Weights of a small GPT-style language model, trained from scratch on English Wikipedia: 8613 steps.
Each number is 128 + 24 x the weight over its row's rms, rounded and kept within 0 to 255. Layers, rows and columns count from 0. Numbers have three digits each. The size before them is the row's rms in percent of the matrix's.

# layer 5 MLP up, 768x256, rms 0.0551, rows 495-520, columns 128-255
049:080148129125121147110117131136118171039107127133135126126150138120114114114137116109134126123118128108169117136146114090146111145183138183123150100130152107143184106108119131100135097170137082135125110120117118156151121135115103097116158090123096141086145116109126097160089133133131150108112072144129179139110141097138116166152135124126143140136155125154113164139147128110156119060090
058:137101175123134110143081108138124148093125172110122125125115141153156112092131116173126127115120136117131152126140117132118108116132156171141182141142151137161028151123176150167120103160184167131134126134116117132123093104165125138114106176137146066067144109076070137139131131129134156086117124154128160136130151106113123167141124140148132116142127149127112144086139130117131138072154
039:116111110116144149090114154105163096102119146094144134090094138106142129156128122089150103170150128132100100110137147159117112099051112114123067134123113155119145116119126078079088126111153133111118147145128120178085145129121156106104123073058119112148134126156153111131096134136150134161113139136125151131136157139142158097130154132145165103146111121123097180139129131116076107072135
041:116102130137145152144138125150135134127140103128107115122140109155145166112124131118125120103120123107168194094136140144137126143134114074133082146115142154105113126140124125098139086115152146135169142140135143143152142064111139137100106099116141142097107156143175146116166118133143134153118174137155125120139145141139138144140105125100076112098176135104139130137120147137089143135106
167:102110131158127071152102073099114140129114097065123094134135128176109109143133171144126153101130133166112126119112104131098103119116121104089115114156120138154129149094134101140166086130171105075135157119120150133095163104119115144161134132121104148154150143150140152116126086117160132121163128104126114149115149113138144158115137083131084118131136128141129144163127112110139119140122
040:118118093134142125111148142142165197089130132123181123156132074135151105132114121110145138133150128137129139123124107086106139164060106116148109116145076126149112108104118105081132101147123113141127130143152134190122105108152142156141129116152072106114109129096170081126101133145159138118113111134129133100162125081128114126143125131148171115107193145124124144089113176118149133089133
227:136072163155118114149095090095111101129108114120141100139130136167143129152070124111120145121186194190166143110096135150143138088138138133148171092168094104111141134134102104120160131152157117134129148165137153141108134115107116142095139135143145123160074141154126101153122140139140108112115138128129127122120155109154142097154151146099160154111143089121137105127114100138097121122140
275:176093164107137134153122150148120125144162138158122151123107151152094119123075116105091138099109117161130121098130121141121147094169148113127133146146124088095138128143114128156134159141140108130108116162097113143142143094136110094079101156141102152077171126090111129091142122104115163155106133156150137174128097156112160139133138090134146166136092109131109101133139141155168116131142
196:089116122131127070128106123072121118111093112122116102105148096147123107130078127121150140110122146161154150102103122135132080160103157154071131113158122157133121150123114129136167132120125152068112138141141144116106130148110124073140137106146125142127145143139159099121120115131140123056120127112168125124098155131171162139176118118090105154147140101125150147145159133150119108126169
050:121160092104092138128168144138166107151131128128114136156157109106107100098123141137129127161108116147191151120110088153130138135082149150137135135114123085137220152097104109111136126115099136155160115124138110184157149141114096126149154125120154138110143157145136082112156140122140140137133142095135106169135124111133141135116105130135180133144112126132161129190108106108163138161123
057:157115085136103165127148140120161170120111108126122130114172104127125155121121122085159120149173104136149161082115109115123117123059122122177075118125134101116118099088107102083125083137123113127092146157136117189106115117203129087134137109144104152155122133128178134121133143122129108154114161144121147145138157089133158138119133157135163135162162125115166120159116161076101101095112
046:129138124126110120112165116112155134123158117158186137146044116103135128141127125126148136167132158122124104122121132131116128121082143161113108143136087141172118115102125123103152193119103120189154115142128097163093160142138136161154143145153102092091130164087155062160123135135150140124155136100128152135145113108138128133142129099138188133055133144168117154123151128116140134111145
049:154156143096150137117148149117180138128126129140097122146120110112123134108116135116180137154144116138139147085115107144111117131108160188150089163124126111132166132087117139085157150135080144135132145145132114188169136119128126113141131131149138138137122166120200074135119146132140125137141148103109118150134128114116148151135134119103181137178138142151170143172120105080116145141150
048:154132136135123119144119136147175135122137135140123119115099095114107113110141124127127119139103123133132149099154114107140121109122134188168171149124133120136101143131123145142131095108139143131091135123103126090085148152175157094160116110191067121089125125106118124182168139147098119097124100157126178115111143156132126171095128137144056140147164131145123100105115102129149125087119
041:113109094183076135148096117117097140077140108124152129110136118124114125145145137144110124144099145120154158144132126116142113131107119141136135062118133118166162124117098104124096113129150136107165108137136132132127097150139138127105110137091194109075152109098095121125083133138136147118121098158148189106128133167142145117103122118173108138165133125135088107104148148130177094100124
053:163116141118124141122144126142177153116129140117125144150088139129159104125117123123170150151143124119119099098109121136089106115037135164161090136150144135154091123080131131093134135126130138134204131154144090181116110148156151139130103130156164089114110116086176091111155116124145150115135142110138180143140129093141156144144135116116186116152100153126148139115096125115127163129134
229:084155143129113136122109112165113110108087134153148132133132142127150159152106073088116156112092117167145136095140106127069109138119140119113069139125100122139134086109144165165095139107120136138092126098120130138163110168099139091165126129152117121141119169141149137140129144084102111118079121116165117122068095144153124140158134191156104113097144127106121134145132133139116141137121
054:137152081121147146112145148128109160159101116134100122141177143114104120122138112103122115131135130134129116163133147118138159138156114137108131103099109126108176139154143169146127098094131096157116122122106120123154188136126139149122119125123122191123126171178176143114066127157122104142115170121121094122136117142120104154132126132129082131084150122129156088137138132132122127181107
152:122110132139146117118117130117098135149147134152118106079126109145123131120125143131125138142129114106097143093127120087076107123130161141139140105152082154154088120128115154120161155135124109155115118164138104105092112122076112109125103116134128121066171189114154141108145148118131126120124132122134145131121131118147131123175158134110072092161116140133155119139166178157129143131149
046:106139111113118151128171130116173158129146111154150128150040083125104124112136148140145129148109129134141150093119106102123116149084142147142110157159131122180158132089118126082143110131089130100151115142129119162101110180137156109134134150154144119097126129066138082146143131123128151129147139115142141167122119136122153147146107113120144123151109131150156139118082141106125131130131
048:113145136103105147092129126121175121103130143143128137138066123133117114135137129134133131139129141124114134080123087135127113113118175190133141159149129124180132145091137100119144160137108165129118128138128098162141121140123143144145162144148114084124177137099105062143127139129161139102141122134147141130123124123135148141127131131140214126141141140133136116123109100112165140091206
046:123129117129160158115099163135172234089107123130093122113120109135124116143113109080136123121139126118115119111135103151114116120089089143138103132153129106158158110114142102073120131142158117126143147167144109174110089123148184134120134089125102157106132165164175079111127138154153131128114117143140125132137145100126146181134142100090140127174173141122137140104143154106123117056152
175:126112099168138100136129124146125118120171165140114132095090109148147144116127201166165121134107130125101135154095134141153090133121132143161117100121180130122076148169134140165201103127152108119119162148105119149102110132116113089115142133158131146119134077088119138079142142141131150109071123127129149146105105141164119121100123135131113131183104147130122170156138120139167092138149
055:116157121134134146135179165118140125180125071115103112132163089113101173123125131092152126147170126119139140104115128125132144103122153133141082145139138107103180102096120102063149139102112142119129156148143107172133153112136130135135144134081143160161114131162197097113149140117136096154118109096137126147131133154142151180126127106108160131132173132125166138196119133087138107117121
192:098118135125138068122104121069132117108091127124114112103148109141124115120070126122152128119120148163151146100104127138142087150102146149076141113157129155130115139132111128124165136125114140070115138139144152115105129143113126075144138119146124134137145129137153098124119127136153133057118135109167139128092158122164164143176127120091104148136144091129159142138158137156118104116171
044:103145108161108138148125118140125158120113107146117113106155060117107122150136116102124115125143132129148167134146125124139129110167118157142144153123153143108108113148123149081108118106131138132099163128108137133117134103151149080150090095141102193108142132147141107162135160152121085095129116141122165110118142139116131171095117144140058150132133132130128088124171123096152117110097
# layer 5 MLP down (transposed), 768x256, rms 0.0304, rows 495-519, columns 128-255
049:159119138112141151172091131061157164142150110132114120125128139146075122120099131135116088118156130120145109124122112085121095170118125124124104138135118116154148123133097107174170115136142105165148136089156127112149118143124115123167125165109134128138106145097130159080163136160102113153166139115078125106095125114095140106097127128139148119154147198119144115148092121160126113151131
054:117128064149144090142116137139133117108167091097141147148117111126121121084147154100142140143159095082114127141124110121133177123159152107113138134119128153159151097114118097124153125090164118133129091117142114149149135177118114115154161159068125127171072142162123153098075124112125148133139112102114105124094163135106088116132165132129137122132142026151135113105090157097131096122167
038:122165138156152113122154115129110131151146133145091104144128103135098131165139130129117161119109107157122165153164139193123141116130087081101131101129153090123103135121122128124076121112100148155101150126117125117132072129121135105105161111150136147131131153134188150117085102156126135116102179171127103141123109085107134141112132133094133118164097136080128136140095082166060123160139
040:096152158148153123149138126113148142101146129144100176100126144160105120158160145131138104126104139106123106142155162140134152141111101119107133138141118105157084097111146065148091136117111132154145145107137140089111153145126106093083154167149132168067129129117129087136115133091145155094058126121127133102140114144131099135147136120090125147133116070084132130134149116139105121119113
191:119133117137130157117149163179114133111097128109140177173128146122111137122127109106109096180113105120083146146198140099131145110126118144139148135137126165136075122135137148155121141132112126141137137081128141127129160061124138069102128108128123122131106100124061148118111158098136128087161127146113149149148086151105118099142136116114169160096146021134130085155109145126119127130149
039:105113140131124112115133096125154140160124172123129126139157134132072103171113157103152143097110130134135147144117142112148108103113143109149132081117171142162110143127130090127096145082109164098130138123169134098104157133161140087096119126111116139148127083155156116127135099089166171108099089137131140105116124135120143096123150144137079143145138077132131104143122091159100115150117
208:107132141141109077137127120101137098162137123106107106097146140109122131105078114120154132096128156129133149119086136131106137123093128154133130116128112124111126152103121125134153105138157129079155140144152127122122136126123138190115101102118120146137130101119118146146144124157112137117113129110099140122113147111183147101093128168173148149189168057139134122118126092137125130121165
272:121134097112135149116118124133131168148126137092160145153154153162142152143155119132132093086180124100145131104133130145111121144123142135070125102106134134152149098103147112065135130131143121150119086105078171101093154135082143131191132118140148130108097122113156097140123146119179143102119137155118139117100123137126134148146096129130147125079120121151119108107145154118099157116110
258:106119135140114067132116121076148134122088104115126090098139094143132122146077125137138130101131153170153152098114116129122107121094132142071130115164118157124105144111111132121168124124129143066132136151123133135099147111111125092115125138126140143129108127132139104125130119142145130056124119108140143140100156134149156145148122118098136159160123058119136136139166132157131123129159
047:111076151070119166106146118153084159106099206115107103126170162128197140137095081156120140170158178157110144142123153124095151131130153107160141139113150151123140143154126135135079137145123122132108150127117173106121128106112138106118114081143097151129145082147114085129159131109165132109142137129113116128154108150162139126100109131142104132117090086154136129129159119131161127098112
059:108156121110139145142102111152116119138120135143119173152137152117125165129089088151110186085097117128125127192126132126126148124147108131113135089186101161132145126182130151178135118117120133084139140119100141071096106132126166106112122117134146168095137104101161129153148139101128109122139126114125152125119123092132081133104137134142116132092106059144132094143142074162110128140101
050:147110157105112129085134122131090113136134170112113090175195137126124080176133124118154125112154133140146117139105141126146145121101165115147129147105127108114117190114146119102112125103151169104110134113147112111164144131137122105127137093134092121132121104146105161158135111112133159094153147166163120147146122111120193106116105169130119102176148096145133113130142142184121103141111
050:101112144079107133104098104124101123120146195124125098165184127105162147150098112131123091135126116166112138140127138127100171115125128131145142141121126086135137162149133151144093113132121128079151138099150144081151118123094153092130098115171080149121147090148092062128160135125143118146187129133146128103155089124123162097091127154148116130121117041152155090141140131173151140116090
051:130104102104124130118109177154102124125133148155150140102132137138153116126122142136083139117153111100135108155122128105118183129134128135126150153125130136118157095123093143156174132119140099133116116119117109103120129147099124131142134139092117138191129107149112133125128096124159093132100142151139128113085133152139112110182160115116161089112158062133087121123141123180121160160112
043:167122119137145110154175135142154136138105085170124141115107135160091139138110144136113183097210142087103145103128150096166129132177146123161105095123105198114152094163096122134155111098151149152105113136088105122112125133127125131121142114087137162140120138112170175141122104127122149152110137148141164170085115141143098137125101099100162111157109136119117125149104117140084132178145
055:101136097108129131086117097171125105149127172131100109127167116101118160142131130110113147148123114145095109154120176139124155113163121120098139112139142121126108139127127127130108115093131131075145167113120135118126138140149154081126119127159107170157112078161117121143106122105133152111148098156160112145115097121122136125101119135148120136104143000158125095091102117142127120109109
244:138109106140124166133103116104101126127182131130164105125097100115136113136162167143141114157160140159108149152098137090175109124109123124111153137155125133138123169111159107099144134134109146107140136128137129132101148129159133166080140124152179160100170116123130141105092077156137156119145150123127173164161096099136119092126116129092089149140180184104142135121126144077133102121137
052:110123207126119127129161150105158168137110141123112129113120145144141155112114106137132131127122183118132147141156116145123117149076125141115113143131182121147106166136165136129147142145130114146128101136146111131110110133118108131116123104158115147107156123124097100132137146071198147103110103130118108135162152114160142140158107122158116132138120213126137133124203149122139119092066
195:123119150103119157142129092141139120168113117113108128199123144096123173119190129160110142128130088158162100134099118114169170124094095114117110139118124098126161120127143102130108121140115152074146106099149155150135165141177165127152121111118139128149141108127098128168136119119142142137150133124108102141121126120120115108100131124145113173107165029152113136128133146087100116102097
045:126108126079135165106117141139147100139123164156090092099156147127123148169146113126116156118164134130094095161137133065128182132152148152146139108154099168098105134107117156133091147112096100103116163118129155087160135122128158089099088146172112178146163118120144109143144106125112139124132118141131135074114085152150136104116112114115129088126144093108118124132087109197114143145113
052:150107099060125129105151141138098094106133161115133078153172118096126125139120124130135156142188123163138140139124133094114155119112159108169136114093120154107140179117136143129138111137159132130102136120123142132176142137134153102128125107124112136165102118153127150136137119125092169120156157150146127148095108124147151123098149118126121107139122047147135094102141124176122125142139
049:110122136141146130144105097100149107144157127156104124122150101109088158125099150123116111079131110138119158149168143118138163131108105125110123114113181114164105116129127102158138131112154121108152127144133130111123111147121147054125091134131135172122127130131165121119153127115119153118148098132137139112115131094139117104084148143113142145162100042115132098139110129191101132163115
228:147130122109138162148146149133156115109091113129125140174170113098130111128116089145085139101104102149148129123177132111117132125128101115090113168139082140139172099111131112110076144128108126134160134080152124097175125128171141146124137104126081105108136159146125138157102144128146113141142165130102085120130115120069099107131149109115170123087154033107115123099130115125127121115090
055:107123149118125165126140089150090114091125170126095135138149172104145139172135096176118138080116148144127097150163155154115159142141119111146133149158108117136104112152140136146151103142097123110146141125152143077128123138127131096085105113165137159043145119100098113159156124131108152073151119136153150133158090130129094114087113163120128130093103098133127123099145072162128125147112
245:107123136129119064136123114077156135126090109113124094100134091145131129142070116136143124092126150164148149098112123133127106123090139147082128113159119156129110148108113133118174122134122147063129141146120140134101155121114128101113127136122137148127108120124134113132130112132142128054128117108133137136102156135150159141143120126105137159164132059117129136142161124152133124120167